config.toml
hidden_size = 640
head_dim = 64
vocab_size = 26634
norm_place = "pre"
norm_eps = 1e-05
positions = "rope"
qk_norm = false
tie_word_embeddings = true
parallel_block = false
init_std_up = 0.0242
beta1 = 0.93
lr_head = 0.00537
warmup_steps = 200
schedule = "wsd"
max_steps = 9990
Each number is 128 + 24 x the weight over its row's rms, rounded and kept within 0 to 255. Layers, rows and columns count from 0. Numbers have three digits each. The size before them is the row's rms in percent of the matrix's.

# down: layer 5 MLP down (transposed), 1728x640, rms 0.0824, rows 904-970, columns 576-639
# gate: layer 5 MLP gate, 1728x640, rms 0.0664, rows 905-971, columns 576-639
# up: layer 5 MLP up, 1728x640, rms 0.0701, rows 905-970, columns 576-639
down904 097:136120088147120151110164096147134159078118115102133107174146143143148115151159144108143128120115148123153116157105145136097143158136141135121152142135135082128119079117140162126151139107111142
gate905 103:158096113095131112140130088132123152163155155109116091136108149103164122147140178167116173143112092107099126113149141108126161175088146145121094142144144171157113150165119144139135098113148148
up905 100:100147127112090166160130087092109075107127133143123081118110074148139104102142099161115199131103152131127164062156089156124171115148106103131134128149115116109131137152103107117125165124119140
down905 098:162148087174074139137146104111115155134123122134167145096133119146111145128078161091137097113129120094203137114122151094119137115111087141122144090099120067164117139111135127161124097145173144
gate906 098:149140130094131139111115140149159107129118093133038190125080129158139200144155116165111133129106145181135112111137120153108119143113100143131134154089159109130131107127134099163156135100054135
up906 097:098135129117131116125082134152146093102111127078111124118115090136050144123148155130109109093103113144094131113145102107096129125087126111160151134088200101096100046174120099131145153102109097
down906 098:105172136111131139133119132132134166142115102149196139146090148175070115072084139171106125110148117118129151143125094182125095110094159200118126144108112111151129134099154131130154110152118122
gate907 105:133064134119110132139154117094116122113065139107133063183152106145178091136099124166154146124143161116098115124144169094154189129072169104123100115085160103087128085137125152103141100123091146
up907 108:104106153137133131134107139122097155088102121154076137144140125133123104113130146180105141139127110149123123138139211102125138107125151072108131138154150102070144133181136121118125135164086154
down907 102:148117126117164080108120133127142124101080154149141144141109116109126114076094103174128123172124137130138148099122153125138145108130123110121128121156113134092118164142104125133118118128117112
gate908 097:134114109135146117186157131144158151140118160142088149124146098095070119130155140086162103140148134116080138114145111087139111138138181114097119152154137145108113129128092093112136133186153136
up908 102:128098161129143156166088124121079134127143130161116127179154111111144094122116132097153140119160140143153134143143086111098089174116107152150133150115118118158143122101146096131150113098073102
down908 101:106115135166095160153145125173164114098189104121073152125128155132156102093072131142125087109110103169140146143119077133136156109139124164103140133121096114104111097154142144134153127137152132
gate909 102:114122106098110128130140138192121139150110167120172133189090129160097182131124125109171076149148112139138150101096056121125182117136190122113125139136160126140092168118153130126130120147125096
up909 103:114138125110158159100143143167119173132121134132146122119076171132098129095132162128125080137152100111098118075114091186115190121153138093114099142081138110124108128100134153131143101132115092
down909 101:104115147139113149131141158132097159121123142154159103120093142147128152167099165101181095133118119126125123115105081095136147140096152149134126108152168122115139110064123134111077127106109108
gate910 100:111148131090163160089109139169121125120150118142119140124124101170167097135182161151146126143147112104116136126107145132110125092104118138117109123110120109137085129137089146167143101129125136
up910 095:064114146113180101159104140153102138067142174153120136153094133109152111111154166113182122102123115161122161093104153180126167112136132146122096145115124146140105118150082164141107065125155087
down910 097:157152083137111109076162104118114091149181129103127158113145133118146116147118135072133151138154166172090150131123102151113100131103128114150129150115135137162150162112135134164116109184160137
gate911 095:124128106155098149103136091119119116139128147138108163127129135128138171118164122100160148162106130105126085153120121124087155103129136133135133126116137076106145153139117146139126094109134144
up911 098:122120120110096120136198158154064133098145127188120137137127111175102108145126117108108128120075152163142094135147109141117149121123131120095085126182163111107125095142126153143158151122122149
down911 097:127119129147148107104134117156136145089128116150114171147093159085137130152136106152086135158131140142146133096091135172146141136080088099113123121141117113098129141160171148156155087137170097
gate912 101:122146119129130166121146147153132149141136150108123118124115064110109148138082153186153121139147119091110157105182058091131124105150151127094140112130106111133122126125124141127111152120159178
up912 099:154128167151121150135136113120122105158097152118156145119166124139128123111166140069139186098163145123139143116074142166157125119137082180159126113132130117158080126087146104119090111111081154
down912 098:117168138127149142144134137112147138172115124107106129145133139098161126140105138138062103116128133121121089118117088131185122137135149151122137127154157127126119153119122161167102124128089176
gate913 090:131123126105122125134128157138144144184162120118123161156115153114162107142109113143114137098127163097123100140078153131108156172095125137101126113112139119108131129111101135141129122138120104
up913 089:107151165118124127152131066117112151102081151164149155111124122179155118102129145117121147175102120181154138114140103137111099134137183117147123171184108138137130155170135110134109129165092154
down913 096:122159141106122127127142106145137094087093117096142139137126157148140116109110145039116147075156164114128113138102196120143152161114120121122148104112085092149160149099126142125128141087105156
gate914 100:104111138116141119154133138128102128150144100130136104095158125156135110121131131106127147156097151116128103120106151129131133121120106107163147167124139177154137161114122112116074130117128114
up914 101:091152123152102123159161142143108172121129130139128118138155156147133077096167142162155164154102152086122143171134137154151113137146146117162103116116089228114154111172114098119090106161182140
down914 101:085116120106071161134111113137145126109084163122078105142179125092161129119119147216147149153186146158147101148159196119133110134137107099154130125134147073107121098125077096131108110111132148
gate915 095:130125114097115133138104092137100117103096133134132138142110114135143103153130153172106155113174118151137105130116107124153160126103109104131157155130123138138136121122127136154139125159144119
up915 093:146139120135150159132111107123110155169101130143084151134127177077141165155090187089122116094124161172136111114124110139137081117138114117096099151110153137123131154133113111085135158135169181
down915 095:154128149085103138157130134108095146121135109115164128099133136116135123110121112146092112140132090092109166076115078129154138094136142120102109111166109111104157103163148184200189154148153110
gate916 104:131131100096133128114125139152147171122140166168111115119141112147118143108104115110157160109125158140083092140130094123126128170044099120128094117142112126123164063135141126102121138104147146
up916 107:160111143082153215154094095129104110146121129146132099168097161107130107127072110122098152173108102133094125132128145109142098130096119172153108110110098171162160104112123158121136137121143125
down916 105:167126121100144159186111127106120119100140136136151118174127127094103140129150093117115161186144127139077124123112171150135105128120171121154146079112106136186135108116101181143150135164121141
gate917 098:135141119114150150105139182161156091150103093112099105112115136124151125132114137115133158132171159158145126129141165114175184096095101133124097099123149131135087157155112128128154121144177128
up917 099:095143140126146139118155180157130122133159066105104170143121123155112125125137124120103092102173148153107093165095159102142149110139078118096112102104126117116103126110139141133105106122126119
down917 102:142153140159145108123153074102087149118145143098091126077135136134094111131146120121129135154143208152096126109171137165125139102114122120122145101105165146091129166144125145141106121171092176
gate918 099:153120124120145157152136098100170113177096098110138148129143099093124163191123126146153154138121167128095047163107125084123121128091123103151115146144088133126125137165141114103171110122157168
up918 098:130124110112097084131149136153080144112157084066127137118101126148135099093093130145155069084135127155142143154150123153111077111118149122070165169136159110107144122128150151162120120090111114
down918 100:076156078113131152126142160173123138157130118109128144133097127129123124141087111131138137108175125126146115131162096135112119131122117194114143165148128123181111108120123122147125143119127092
gate919 095:114105173170131114177080128093091168150108137151118136122111109081158161122179145112107147145092133121201129155134150119130110120141124135113187141128132130139147132165083176104074114104137135
up919 094:096061117142126162109132126132121134157126139140133139173114129098145090112136132079115191142132171084145160126162114194103168157153167150125161061065130099140155115109118097110136120131137122
down919 095:110136139100135177107139149131106135164150115125124139134154104116146157131159106122123090133137146105127159133117086132149152127140083142120160101148123096153112111114151121116097123113136161
gate920 099:155163135162174147208121154144140160115102107084127088133143097082117135129166124170092118165166112144129156107187135106137102130147147090112134093133087148124161159184087100133096127110095124
up920 101:116151155173077109103160056092127076112142141125118140100117122132132133103139150148142154097090117164129191150109161113096135153135104122117152127136170130133092121179118148129164168122142155
down920 103:134166169103123132113143112107120114109085100137173148146132152143108105127135144147109151135120140126106107133151093130129130149113110131112145097131090141119096116139125164149180176166114137
gate921 096:144152129103164137175112129114079166136136112107121125141123103106122134101115146067165139128116150133182117131095124114097112131120149171154151140100152129073150093112187146121125092080164146
up921 105:138139112131134108076128157147107141141172118140101126118137147146139127112123093137152118117131147135136137150153148137100175131168143101165146192121110133106104146125109128151144085136113101
down921 103:131134115146155122118136084149137130142167127120085125147119165136117149179126147116109123116124164182084124154152143129133142083161142088105144140138118156116123063132088108127162133144067130
gate922 099:105130094114152139153154116104151135145126046137104169101140102099124153124161125080117143129106133123133094125133084124148159145118128160149153125137151163139126112147116104144119115113131137
up922 096:119141143133104115113150106141121125148127166109107121131148154117107144147114175150139070160135147062126109076085139109138100160130095151129143134148101143166171125147147105169120098136093118
down922 099:140107107139136111156110122143150043148140131109151145156109116130132077133129151180111123175141120118109109100122128124087170158133120165141125126128134095120092100137172166122149105135128107
gate923 102:160112105166115157103113101138110123123146151077147132119110192031108092144108172149098124117164107112108109127151099146111095116159139124144138122131126101155114140150142149107152117100155136
up923 103:133134139143105121134117146146090130092103140130164161138147143092141118115144158144127177146123093113124116160113163145098112099132139093154130093100129119152106121133133124132096109137149185
down923 101:157182132163137150123121112097090131128134109120131165165100122150155092116112161143115124164133098117112144125116109192119154124127101149129134136114093155105112113154171120146133087120086122
gate924 100:143079166122178106114143091123100113136115138127124130139132151131123121157151128112125140173145101093100128132129141147146142112148102086142153097117137144167099126150161110115152147144118119
up924 099:135162130138143184141125118162128135101118167098131100108114131146139112117133130121156155124074121148197102135121132137105093138089126125119146146143140161121126115112123157125111127098113143
down924 097:067127126116131093116114122127096119136084152139125151102148115135146117146138126108127160103095131095146081140110146146162091135134125159112121132140146134094131136106134081102143130099172104
gate925 106:177153101145133159127103101105121145131126134140142129118129077143163169125114118113167135133167102089111108118122127145100182135120142086173159134119104136117100164110108118119092129134138175
up925 103:149150114142167116140110176144158096145125101096167128117099153131110143108131098098104126128129120166122140152094153140124123061117130139167113119193125100132110124116132113140114154145127111
down925 103:127133137122130148115116166159115079110090121111174120144095168122103160135123131119117141129105097137087088127104176154159127091121105118132145123099139101118136160101149170117149157136094089
gate926 100:111139130136114136091145110123106181135160123094134162185132107145138083114111088103155102097130130140122155093159143110159137112121156096095101131131075161150130108125156115092195141165171089
up926 101:148148070121125111128159130108143109182087143091136104143116165103139135074131125174145111105146154166106136166128151158131115158091142086103099125158102153112131166125115116110121105094129121
down926 096:128130129120135133140162141146140155101123142137127131085125132111107151111136095060106132139102171116115097129123192094188111159124118129143132122075109127178092130111079135116132134077106139
gate927 098:132166160105106142108129134180117118102105091149135099113115134123115146163142147141136195123176130114147104108156163156151193161178150133126120121144087124102171129116143089149138119125127155
up927 096:123126162117102109172095119126091125121137148132143134134100154112142182141138164163183083138106124136143173103143115134118141132111127093114096129103151135155163091144113123115115124109111113
down927 098:121125148110109152132154117115146129113134110103145150148130115105146153126125123185118119162111124153166158101105053124131087114146139139129107142126090075121137084097115155145192116133131152
gate928 100:096105106153101136171129179137162139137135151149123095126094128180101110084135159171185096154124157153161150161084108155078123137149141137146111119124145128125105116122106138115130124067121137
up928 104:100148125131135192125115124152138065148104137139136112123142148152143109086159141141107125134127100086122143123103163119158107105160113162116144123137113102100101100134125146139186139106153160
down928 102:152168155119126187166104154093114119114088115109106174121152161127130130124104143115141115180147124120146074116115121123133109146123136097169112127140131123111114143103159119139141155089151139
gate929 102:112150131123158087147128132138101155091142131130107177107126109119120131158162150147125137117129101123082161155129104121163173121139132142139121118137133098126109162137130133132153094147107131
up929 111:083132092129158134118127162130121174150100136128150111100123131145148161145120173180127135156085137152122141153155123095127158098121095148091117157090099100133129108118118147169139105128119099
down929 105:112097107165151071132144079114155100141122139129139080096114109151149153126137125161102191132082135142149097147121168131123147107095149099099150135141106094134121168114138139141140130117102105
gate930 101:142174139117129139107115141172143123149102151106097123123134097117144120143117080131108118147137116129126167122151121145116114091164140102178121117108121100130130107148113054141143144119103154
up930 102:139077115159093159137133121146133135072162148114090165092128133148102146140132160108135155133119134105175166150152105165123141141122101149115116125109211125147140138145141099139133106130144122
down930 101:128090096130109134142102156082104140117148146090053114124130091124121134120124121143113144121145150123174143174111139168141089158150122126089114095129104113109126104095146127094155134111115119
gate931 099:137124112129069089109146136119139111116089136146129133145145144140108128114115147123155102118124140111128136145129101131148103067151109116141101126117102145139110127096091134155114125144161143
up931 099:156153120108130094130115106144132105132152126151134181150160095099126176169139106120110133099164076095139178096143100113122157136190109116135134168137148114180114131117153127146140104163180150
down931 099:115169107174116101116139168143153126140149133147098124136130109123086101152101163090090100106137098116182127145132129150144120146120128099127153121136149155111135097134108144143183081135166179
gate932 099:151122100142124112152127133141154127089141116111094131118143135125164144089111087153114125159066176115131143135126138140157153085133129113145140147159121100152153126121076126108115140101117141
up932 096:150159131148100147123126100080128128098129116115118111132150163127146109114139147114146138167129112134126146141164140128196111122182153112124080139091102108100117157141137118111160186119138155
down932 098:166169124129150172133094082092088131100090158151127159141155115108130110131152165160151122133147157158156143117122129114134132166151134166116147136146103095102120123132091133136103150164119123
gate933 101:156125141105152122152158149135147144147148128105141173108130145162159144150130148066152153099172091092136152095084100149094110138108090128120150139115124132147148124085131145152131171158140150
up933 100:120127087105118124092145108096067169145106141146148083082126121125104109127096143121127137120078135078136126108098130144170112147124105106117125157115120160150141138130116118117098116132117093
down933 100:143158094142139100133150076115118136147157105139159109091125105121112108183069088132082143162098161190103065103113135133125130153119144103118133098099130178133142145133137091132088103088140103
gate934 095:117151118137128098159088143133131117172132164099128102163130083140151145108074140111197144124126122168120131122162157115155124130147139113139089132119122140136128120094144131111164117121069136
up934 097:148131164117098162091175145159103096097178115108134117140116171130102138155112143126101164131125142129170084140152046114118083129161118116126151113138124089136131115134127146153105176103152116
down934 096:141111120124124101106075120135117132135104137140122091146128134184124101142110156128158148111073077126133160143146129149146146165179105135130181097078120109116134118152088133172152116158115115
gate935 096:126136114125144136119143122160133151130104126098125146125126127154125136097166111102131151111104155133144140119140119139106122122159149143141136128133102100159124108122130123142112133155152131
up935 098:091137107080146127126097143143104067156158174175114141146144139106155114156134096158114097142140125126114142127098129159108098140172154163159119132150198130172123121105199138109094155140121147
down935 100:090110064166148124096145167158149113137121112169118122143120150100130161115128135144121110130152123164103144099107120124156152129145108157134116139128113123131130111124136073116126125126142136
gate936 096:107112162153152101160113127187162156149101129171126137118111158138139145143099094108116115134116123125106104123138184123124089125121139113095157149150110155146130139058143135127103124127138103
up936 095:134144136123124146139113141119169142113064140108115122139170170137176154096102119139101173118113095139122105178087139144140113132129164114108084147160138146143115128119114138119129116065144129
down936 096:179148101139135136185118151148114166126154172150132158117138112143120126139137144088117090145093138135168144094128137138114134175141088179143124145126127114173120141142129149095120131133127114
gate937 103:133148163158153137122079120130089129118135127123121143135140135149120143139137127126132114116155122137155118136122092113106075142083079117153108103123154139078112109154114144107136157168144158
up937 110:119109119104148143114166091135128114121073123120166139122127129102145135157142130120147142146123124187151112134118149127111088085132094122130125162153136120155085093138165126134125123151069102
down937 106:072101139084129112173091113133098154198117156133136131155133143123148151125099129132148101131177140114153117149123158116113104121123118115078145138142118092120098105117161173128149092115130126
gate938 101:121102173109105127077091135157082143101171170122135080136133165118124147080144101088162122074135134151126114162191150114127109101080138081135106139148116157125119091122109097166139087119146091
up938 103:093187136131138115123129130157140091096144168130130153110124137133113138134149124122100118130126180136144096150158087112102106143109131154125164148118149109128155132145107101120114159149077092
down938 102:114160109148124070143094083112118119097133154107074103130077096156119148128182126148123079160110143151095128146171117142116126108098117099111143111158137110119099127145102157129112154125133134
gate939 098:113150165147151099130114114069160157136139093106082148120153152158147112156098102137124083175151096176120140161137163119141128131112164116132164132158158106119121138147123161136119108109139093
up939 099:077137136134087116099093121151152142112139090090128086117123079114134130119061114154144085129099173130120160127143146091121110137135125141133177130183151111174150107085096146131078142121097117
down939 098:149133177128138086121158099136155119169156088119142170084124139119101091156134141090118121117084152138162094125128087138153164143155116138124146145121124162118113102133157105075061129090146155
gate940 101:114126148165159112124143131176087191114105115167122125173128136158153110131150135142104162134123137210115141125153196094136096127125145156109065126151123138123119060131108129128134136173122150
up940 103:103101127115129111098119126148140133136140128113143120123110128119115121108139150172162101106133145104150119165158080146122143129118117145115151124131103111147170141124155092130101116121121055
down940 099:123174112114110099121125161096116069160106144134104099162128145094125155093114135113132134139092083126171156125114102134155082110143150142181105135127079171123133161104158128165118136156119132
gate941 092:133115126134132163120113152136138146102164169148138155126132101161147145112098121116142143152175093129107120123153093118144120112122129112084148149159072192127141100105092130146081140147104132
up941 096:153148121146142120131127131115118170116181110141079110117148121119169104156125099129149121115096094105131153167167178134141117100107115169171110137148085139099125124086112168162081144127140148
down941 097:117150149149128146122127143125148099156113087149165139124127128132131138091115161200101106171167150118151113151084071129108138160138109122127100145078143129130080106127158124099191089132157140
gate942 095:133130164161178110134138112119152103109115103130137158100063094145089104098112150177146098178131147130126133130103138137113075113095111143128141152124168111134114120125138172173121137100102135
up942 096:088122127154102125121126111162104089134124142165166141107114116132112110142127143120120129103109146157127133142166102167097119118161118130140121118103101108122151173101114095127148111157104113
down942 093:117106104133078134151152109143127139124178090126089163101117083156154107147122138144118133182132121130167142143157132133150112165118138130137116153195100134119132168134130067110148167144135131
gate943 098:092129174124169100133125129131102130088122159126105107137116115143167105141132115163137136123099121121123160141115134115126124095158142121176139049147143133124133165065077153097126094119119144
up943 097:133063091100132155134175121106097112140144111113110135139102134130140120135149074123122104122086107104100079116113113154120099061128182156125097086164135130142131167076123116119133164146149103
down943 097:122141145098123179126158160104092118125117124128128126093108118136145150093095100118121103131115126152156078130157145137138154110116150105164116122167132095147151071113101141119100102145145136
gate944 099:114120090123134145154134122145123144135112142159141124127146121118104107140115093122153137141123077136110118173153157125069176088150093081119087128093177104140135089166142079131093136131109151
up944 097:105087163150141111126142130115108139134119171112112130127104141094151152157151127076099122118141201102143131134152175142151125130126114143145154090130117106164139108132050098130130109124134177
down944 100:132121153164130117112195118115084107115126125186151127092165138163133155072130101144101100116142097120121094137094100131099125149101114146115120141169130110126164110168140104161117149077141159
gate945 106:127122120100147154109088158105110156124132153143144097183131094120148125133131115107139130142095167145162153165076153100122173179135117187145127124177129105108066107146139134123104124100112136
up945 105:137154075140140124129128154143121147157173155145143164178131095125179163105122133146109152149130098108096116089158164100099083093083146140152147153099150153066107163139133140077162127101137114
down945 103:112134087136151128136159101127163135135099140129095141150099091099168152130116082115094124131138115174115153133144090141107152145088127109153139111107073102106095179158139145122136120147103088
gate946 096:162120135117155144094153136125152171098122139101160180083144101134132132132143106115131125146121121166142175122143095126133099105131127162127109173092152120183155121115132146130163100130125108
up946 094:149132139152089147114132101175129147138114110115103127121168140128109151140129122133121113148124150118074132152151125112115101206135124127125154108133116121128079072096153142090130152148135146
down946 096:138136142130100079152118100115106162164090156127153153161105152125143072151133129129105134139146158158086089189128068101188152159071102101164163171123103122140157127114135151129093108124096131
gate947 097:182122114103136124144179168139084137127149153124128139152118106151087109126149103158121148129182072107154106120171114142127172123175123111102132079150134134130114149193109140134069134131071097
up947 102:107145083101091120116159107155147154078121125099133153134159102155127138127119124116133097086125114140133191143128074135150122149135096137108181131098152121127100092149156119114113125081101092
down947 098:118148122109180126192108098107115104104120132154106116097098106144110141136139117146121140114136182108099150100105137139144117121155119117134177126115132153131126121161136135141095118105122115
gate948 098:114135128126185154162144140093144150127144115125168125157110160129137133161140122133158159104157157131138146140090128127105177119109151124122132117138110114114103114098132140106118150139103151
up948 099:094126167141139109110097113093145085104168107121140148136112157107129125132116103170171115115131138067159134135097126152172119092155128163105136134149138103157142131118124112143073152153157158
down948 101:134106159136180132163102137121155135098130091130157111116108172106110141129124131086152076200121138128149128152106124093125149148161152141111117072095148101173155145118092101141130140123131160
gate949 105:146121125102115072095140123124113141123151097120103128142153136141116138161099164061128135113137145115081108110125133154115152111185135092126167130133119097091102094144155116083140121084114094
up949 099:129106106133113125135138092101142108136099139177107152112128111112093141135157153108088153132144138132144104154197100115142109123147166095120117120140136145142135145154112138135131147098158145
down949 101:100122105107132144150134109124127086085119108147103089123095106134126165152137122092078117176141116106108166108139114145119140098147090100134088112121135162112116129120134062150121145171136168
gate950 099:131130083111101095107077162122126166137154131163103139124136129114118127062119132065168095108107141134142113145144150140120147122145086105122104145150131115145124114133118108128079144104090111
up950 104:093091134083085127134213104174101094161112125133095122139142120153122132089112135102136141139141133154147137142108112085146123159118144148090107107148090173129092157077127135130118120114132100
down950 099:153152128143135140120112144157165182152150124110118127133139134125120114179129137134165157121135102152127125118141140182108096114093150138135144114122121117146131126117169119103128127122148131
gate951 097:102106082129163125123110153119138139127079088129159104107078158089133115120164147064138127124176098129147131122107077106101120122149118144136144141124163149132167141100120183137135083127104157
up951 099:076151097108109099100095130132135152139110150137154142143115119087160119142130111094146130100162104136159144125094128138106142143113161118152154123146117161187120101114099141129134103137100108
down951 094:132101084161129137159147141146141099170105152096146152143147131133174157143104121159130120152123093121136113088151189083138148158163145142143111091123148157145146101141099145087155059141090142
gate952 112:141155139124124112114169155127171145139088139132140103110162153159127155168141132075122135128089107134119133124076109176135077172117174145098112120132161111152133200149131097158172159112127141
up952 114:114093140159123116148127121117117141139149067112148134116147150135115121118124134149146133119149124098181108169104134112121165132137145161177122115097122082104121105109161177137135104092140149
down952 109:131158140126075115146106091128118126163113113121114178096143099145150107091131129149144123110138123110154126128185187137119155108136116141118128097098112081104102120116108158119132132141081118
gate953 095:145148106094117122148117141139141133100105110132102126097096149140147140146097153129152122126126121099135110132120138119142124156104113096114100104134102113173139103094134140153130170139114164
up953 095:137120097111107119113140133105107143123104138121136104137134152089142103106145179115150095114155066163117163146128116132131093147120124170162113076154145103099145155110088138141114110138095123
down953 093:123131144128127109102083105103132127155178114088155103155086126116159156110140144120161100101103132170120119159093109168157156149119117138134123155104130119118100114166097168152097159130134152
gate954 094:098123149099052093101102167136143099175133121141082133131135104114125104169147166116104080181117156139092118089091194108169136110139162124165132147122126114150115108148167124114110148145102112
up954 091:108130139128105110127135147160136125179138116160126135140134123097108092107123161141148118168153117118121175121078161173156113102143123121128122112132154105135106118104170143138149192138094119
down954 100:154097121140168157127128128110095145111140144135133129137105147093135105163146126135106114133148124120150100128105094132074113143118116127167159144147143158126140120116144146166121143100134118
gate955 096:066111148090115104138169135121113131170141122140165116155159138094114137098120178072131123113142127167123165155111135147089148146111127116101162129142100113165129094148125117092156125104097118
up955 095:143147152135141153116077100113165093110133165173115134177131127109105121082108150110129110142135072096106105116135103136106152135143114141165116135109176109135143145125112111133092114125122123
down955 097:123120150139102135122125133129116154066110127122108108157128114129129172140104130080153128142128182113120131121108109140157153116142085142113114111145151114115111146109155094128115140117116087
gate956 102:102138160098124139102151153136087159124151134131139111147179159142150135133101151154174098140179145149132113145158132128102094099130133083117127105110115134149118141146102160168113118133126141
up956 099:111188140158139140139161142170086153140133104131058118088145126079114119133102142137127086138125067093148107140182115140105206116127144127129099140110138108149127129159151130119172111136136089
down956 102:153156158113140126131116108173117119129129118097156150132136099147120138159107164104140089123102091149132132104171152131113140174107112090147073147089143109137126127108140091142172122112172145
gate957 095:132076145115151102158147117137149117119127171139150181108131143165114144142159148118106122167120151156133127143111150137091114147131110093139165143140138134130089164177110119110141150121128133
up957 094:119105141125139137112133118135098135131114097097124111121121141153107168135075122120149102097105157098151141136100126131107141123138177149126130098103093111069123130127175117123145092145102136
down957 094:142113129105096115137118113109126115155121117184145159163131122143091152150171158112128114184101097088143129089147087150179114134151130153165124155138130116134136121155131136143160100150141126
gate958 102:144134161088137146143147119105114146122151163107112134164136181134085122106095174162075126141164182153149116094131115137124159119111107092149177151100098109088144140106110158112104139138092149
up958 102:154098158147117145138134126142138139116116113099119132128133115111129137154132066153088126151119126160129132154096115149144136070143136116123132113128136108130091089138109139135163160130096136
down958 107:128122124139104101112075116140152130115102109133129143132127128099147094122135110062119104134102122128086155080103128125135117127099169125137126126127102121128120143104125087139125080140128117
gate959 101:107116121104085111133086140148150126132142140132144101136097112137126110111157117140102109125123108140164129162143151123141131144124118120148130124116162153116119152092157124156150124141138105
up959 103:139132137143147149131163152106095131118143128116112166112135127087099103138103133164141158110112127130134147152109161116139127078130173111118130137143123117146118154153121130123126123113081135
down959 094:152110135129131112082180162130133102135078102137102152136117155131127148148106140081121092161145147126173099094162098178136105114137135112153127164130105135117130137128134128130103134095143109
gate960 104:090156179163149137123153168131113127142143122084128119129075100135146072170088116153122114140122130133122111166105117092155149121083126096136156114151166150152130116103149132119129143094098140
up960 105:112116130101151121128109092104145109102133103157120135132130131106077123122087083191135080104122129146139117133144122076117093144152152133129148116147110148099122162143147127103121148137121120
down960 102:156178140111094146100130126169111172097098065131104101154122140165160095142112138147199143146107116101087116100123136136106080120107117134133121121119117166153158137099107128145167148157135103
gate961 102:142163147118099192137140115119135106110135137128150173148098130121115100097102126125128127151133129102103157128103188147145143114140154127140118127156108107145120159197136118089167096116129123
up961 102:117107125158113090152153124157133137116088181122140106133124112146155129113127125154106141157125120150143130144137135109145108106108066082149123114137156146107102140201136143115152083073143115
down961 104:165092158102085141115120107146142107078113129167173131102157119134150134096088104114120146107146165175109096144127195105119132091110121144127153162151162142135123129157113086121111106129138118
gate962 100:172141123102175133151133094184106133131174188153090156131128090134138178106101165132145133128163151132134118141128175184123169168124137116119138091102086069117116103170124155137149107134150149
up962 098:141087119130138106106088120112122122164114136088149107148112124120166138132194127127123091125104161121117141086152114117122121096116133113166106147152086143155150169161153130133148123099130116
down962 097:151120163091086137126167162141115125125110131129105141118123136139145110129140179159143183096139153129129137083161138113109120165155145104137131150147120168138130128127130136107093170122108155
gate963 099:133100149126134095153175147082165139122084163135097089124127168109140162121129166150116091104105140134187158135126122102131122128135111124104150108076123160122122102176101127089127174109132178
up963 096:079141153119129114097124111139141146160192166108150203116118107081137130115166094112145104107134138133113123131131126124113155152140129147106064146121127122085087118119130129154137110133122117
down963 095:096111141145123103131121121115136124105104109121172083114153136132112086042136126192160139132150116088136116114130095111100122142106133119151125124111132123091145135107103136109132115122139166
gate964 099:118113122160070063082109146106122169116125178131133105145123126137068121120091159177111162152089133127149119132170129130128171180155105112165136167145127115131128085170138153118152114116135138
up964 098:135120107145130095149179075117162145109154140115098105110100113108196103120132130118124145119141156093115131100087110148122140160145158130140140085138132176155157120125120138166085135138144138
down964 099:096102078101130135173133095148137108094132135087095131090153147105156076086141118107138129126139108116154121131106127135135120114160131141118095136108081132081139135092161083133130150156122122
gate965 095:166169138157132169128109148153183148146102185112158132139115149118166128128164104095114125121122133120129119114121116154134086127138123102125146117090159134165141112132082111074107143168096124
up965 098:114134148130148127138147095105143178146160124046141157083145138127109155113141152091130123164156115134130114121129129117173126162156167115132144093154143120136153194133139127129156131152157110
down965 099:112102109120172124137098136111113124155122090166148131116126057081182167131111143132142121117089103122203122162125151096136181104158132136151150136128140130134161121114103138140125101168119154
gate966 100:114173131120102167108137113141137180116152125150137100136164158092113106103124110166106144109144083131137135159168158120124157122117131112105124127121154130119148150143146158142142132101130123
up966 097:144111085110168130132139065144146110152173174106105127162122142122106155157131111140152139145114114122116105129160112126105116125121109088122138145137138112093115106142148116152146130124100154
down966 102:117175127152113095143127154131133093140087110143131129127124143064155153140139115130120153122112119145128155126113099120128142119126146148087074155120106188136123110135094140147146105148145147
gate967 100:133104117145113129102131163129129134112124169134164129152125139152116126173112123138114116102119161128151140141090141101142108149126143163117132102174121125153111105123098149104126118093114170
up967 103:156184108094156118118137152128167138114125111098102163075146142111106134149134150159146138160122157158177110127092126112121121114138130089154144108187093135139176101180141136145148136107148156
down967 103:139125156106152081135088122160136118108172149082116129087137110134131139146117123174100116159125155141099135142124145074145100125145101110148147107121140153174168143113124130098136119098110138
gate968 100:123073115081149142114107111082107112102162155121112122100103164132128073180120138129144087094154080163125149159142154081115110118121160160105136102142114112136149117089132141132089112153129173
up968 097:119142121126129119103121116129137141112076114123133138115117141143101158084121143092150145135135170078140136094146068146148121141106102136121112096149140133118121142111109129194154137093139105
down968 097:122123127119151144159119103155098111090141131146105121130090063114124157075117117158126140161140103134121096138151136096120141151114118184133132157155098096153122108105132106127125100140087132
gate969 102:128120124095104136140102151140158117140137122158149144155109098160091113134167105144093104120158110155132114146133156158132075143142156119133119158134170151100097104121116122106141149109109098
up969 098:063139175114119088090143144106156130124154148100114143194127121112153141087146186173108111084166131155126105103186151110133142129115110103131140102153114170168117096132113140109123138127148153
down969 100:118147106143154138103176119101155108125116152153128110153144141177119129112120169193153148141158126083154135170147099140120109145099117169139125121121146103103092155150092091169105133111136147
gate970 099:107138129112125125108138149147125162142140158121104110124168115150115104114117154121152154122128126126145136115135133155154108123147119108163097133120094118116110147156145133098136168112149136
up970 101:153131155123122133123089114123130111167146126070128140123126143142129157174136132097140159118153131119131134155105124128132158157127109178119172121112138158104119131092156151125155107166113181
down970 101:105111129135131123120128149168080140145144159141090139123144141152075083141177151123119130151144142136160154131121090096125133131124172157108122170152161131160120120107132122125107153163129151
gate971 098:174155079135085140143107108092149173116165088092107157135143132139152153137129154111102119137140167120118076140151068165125121096130139084145103140130083145149089122151125109081155121131133127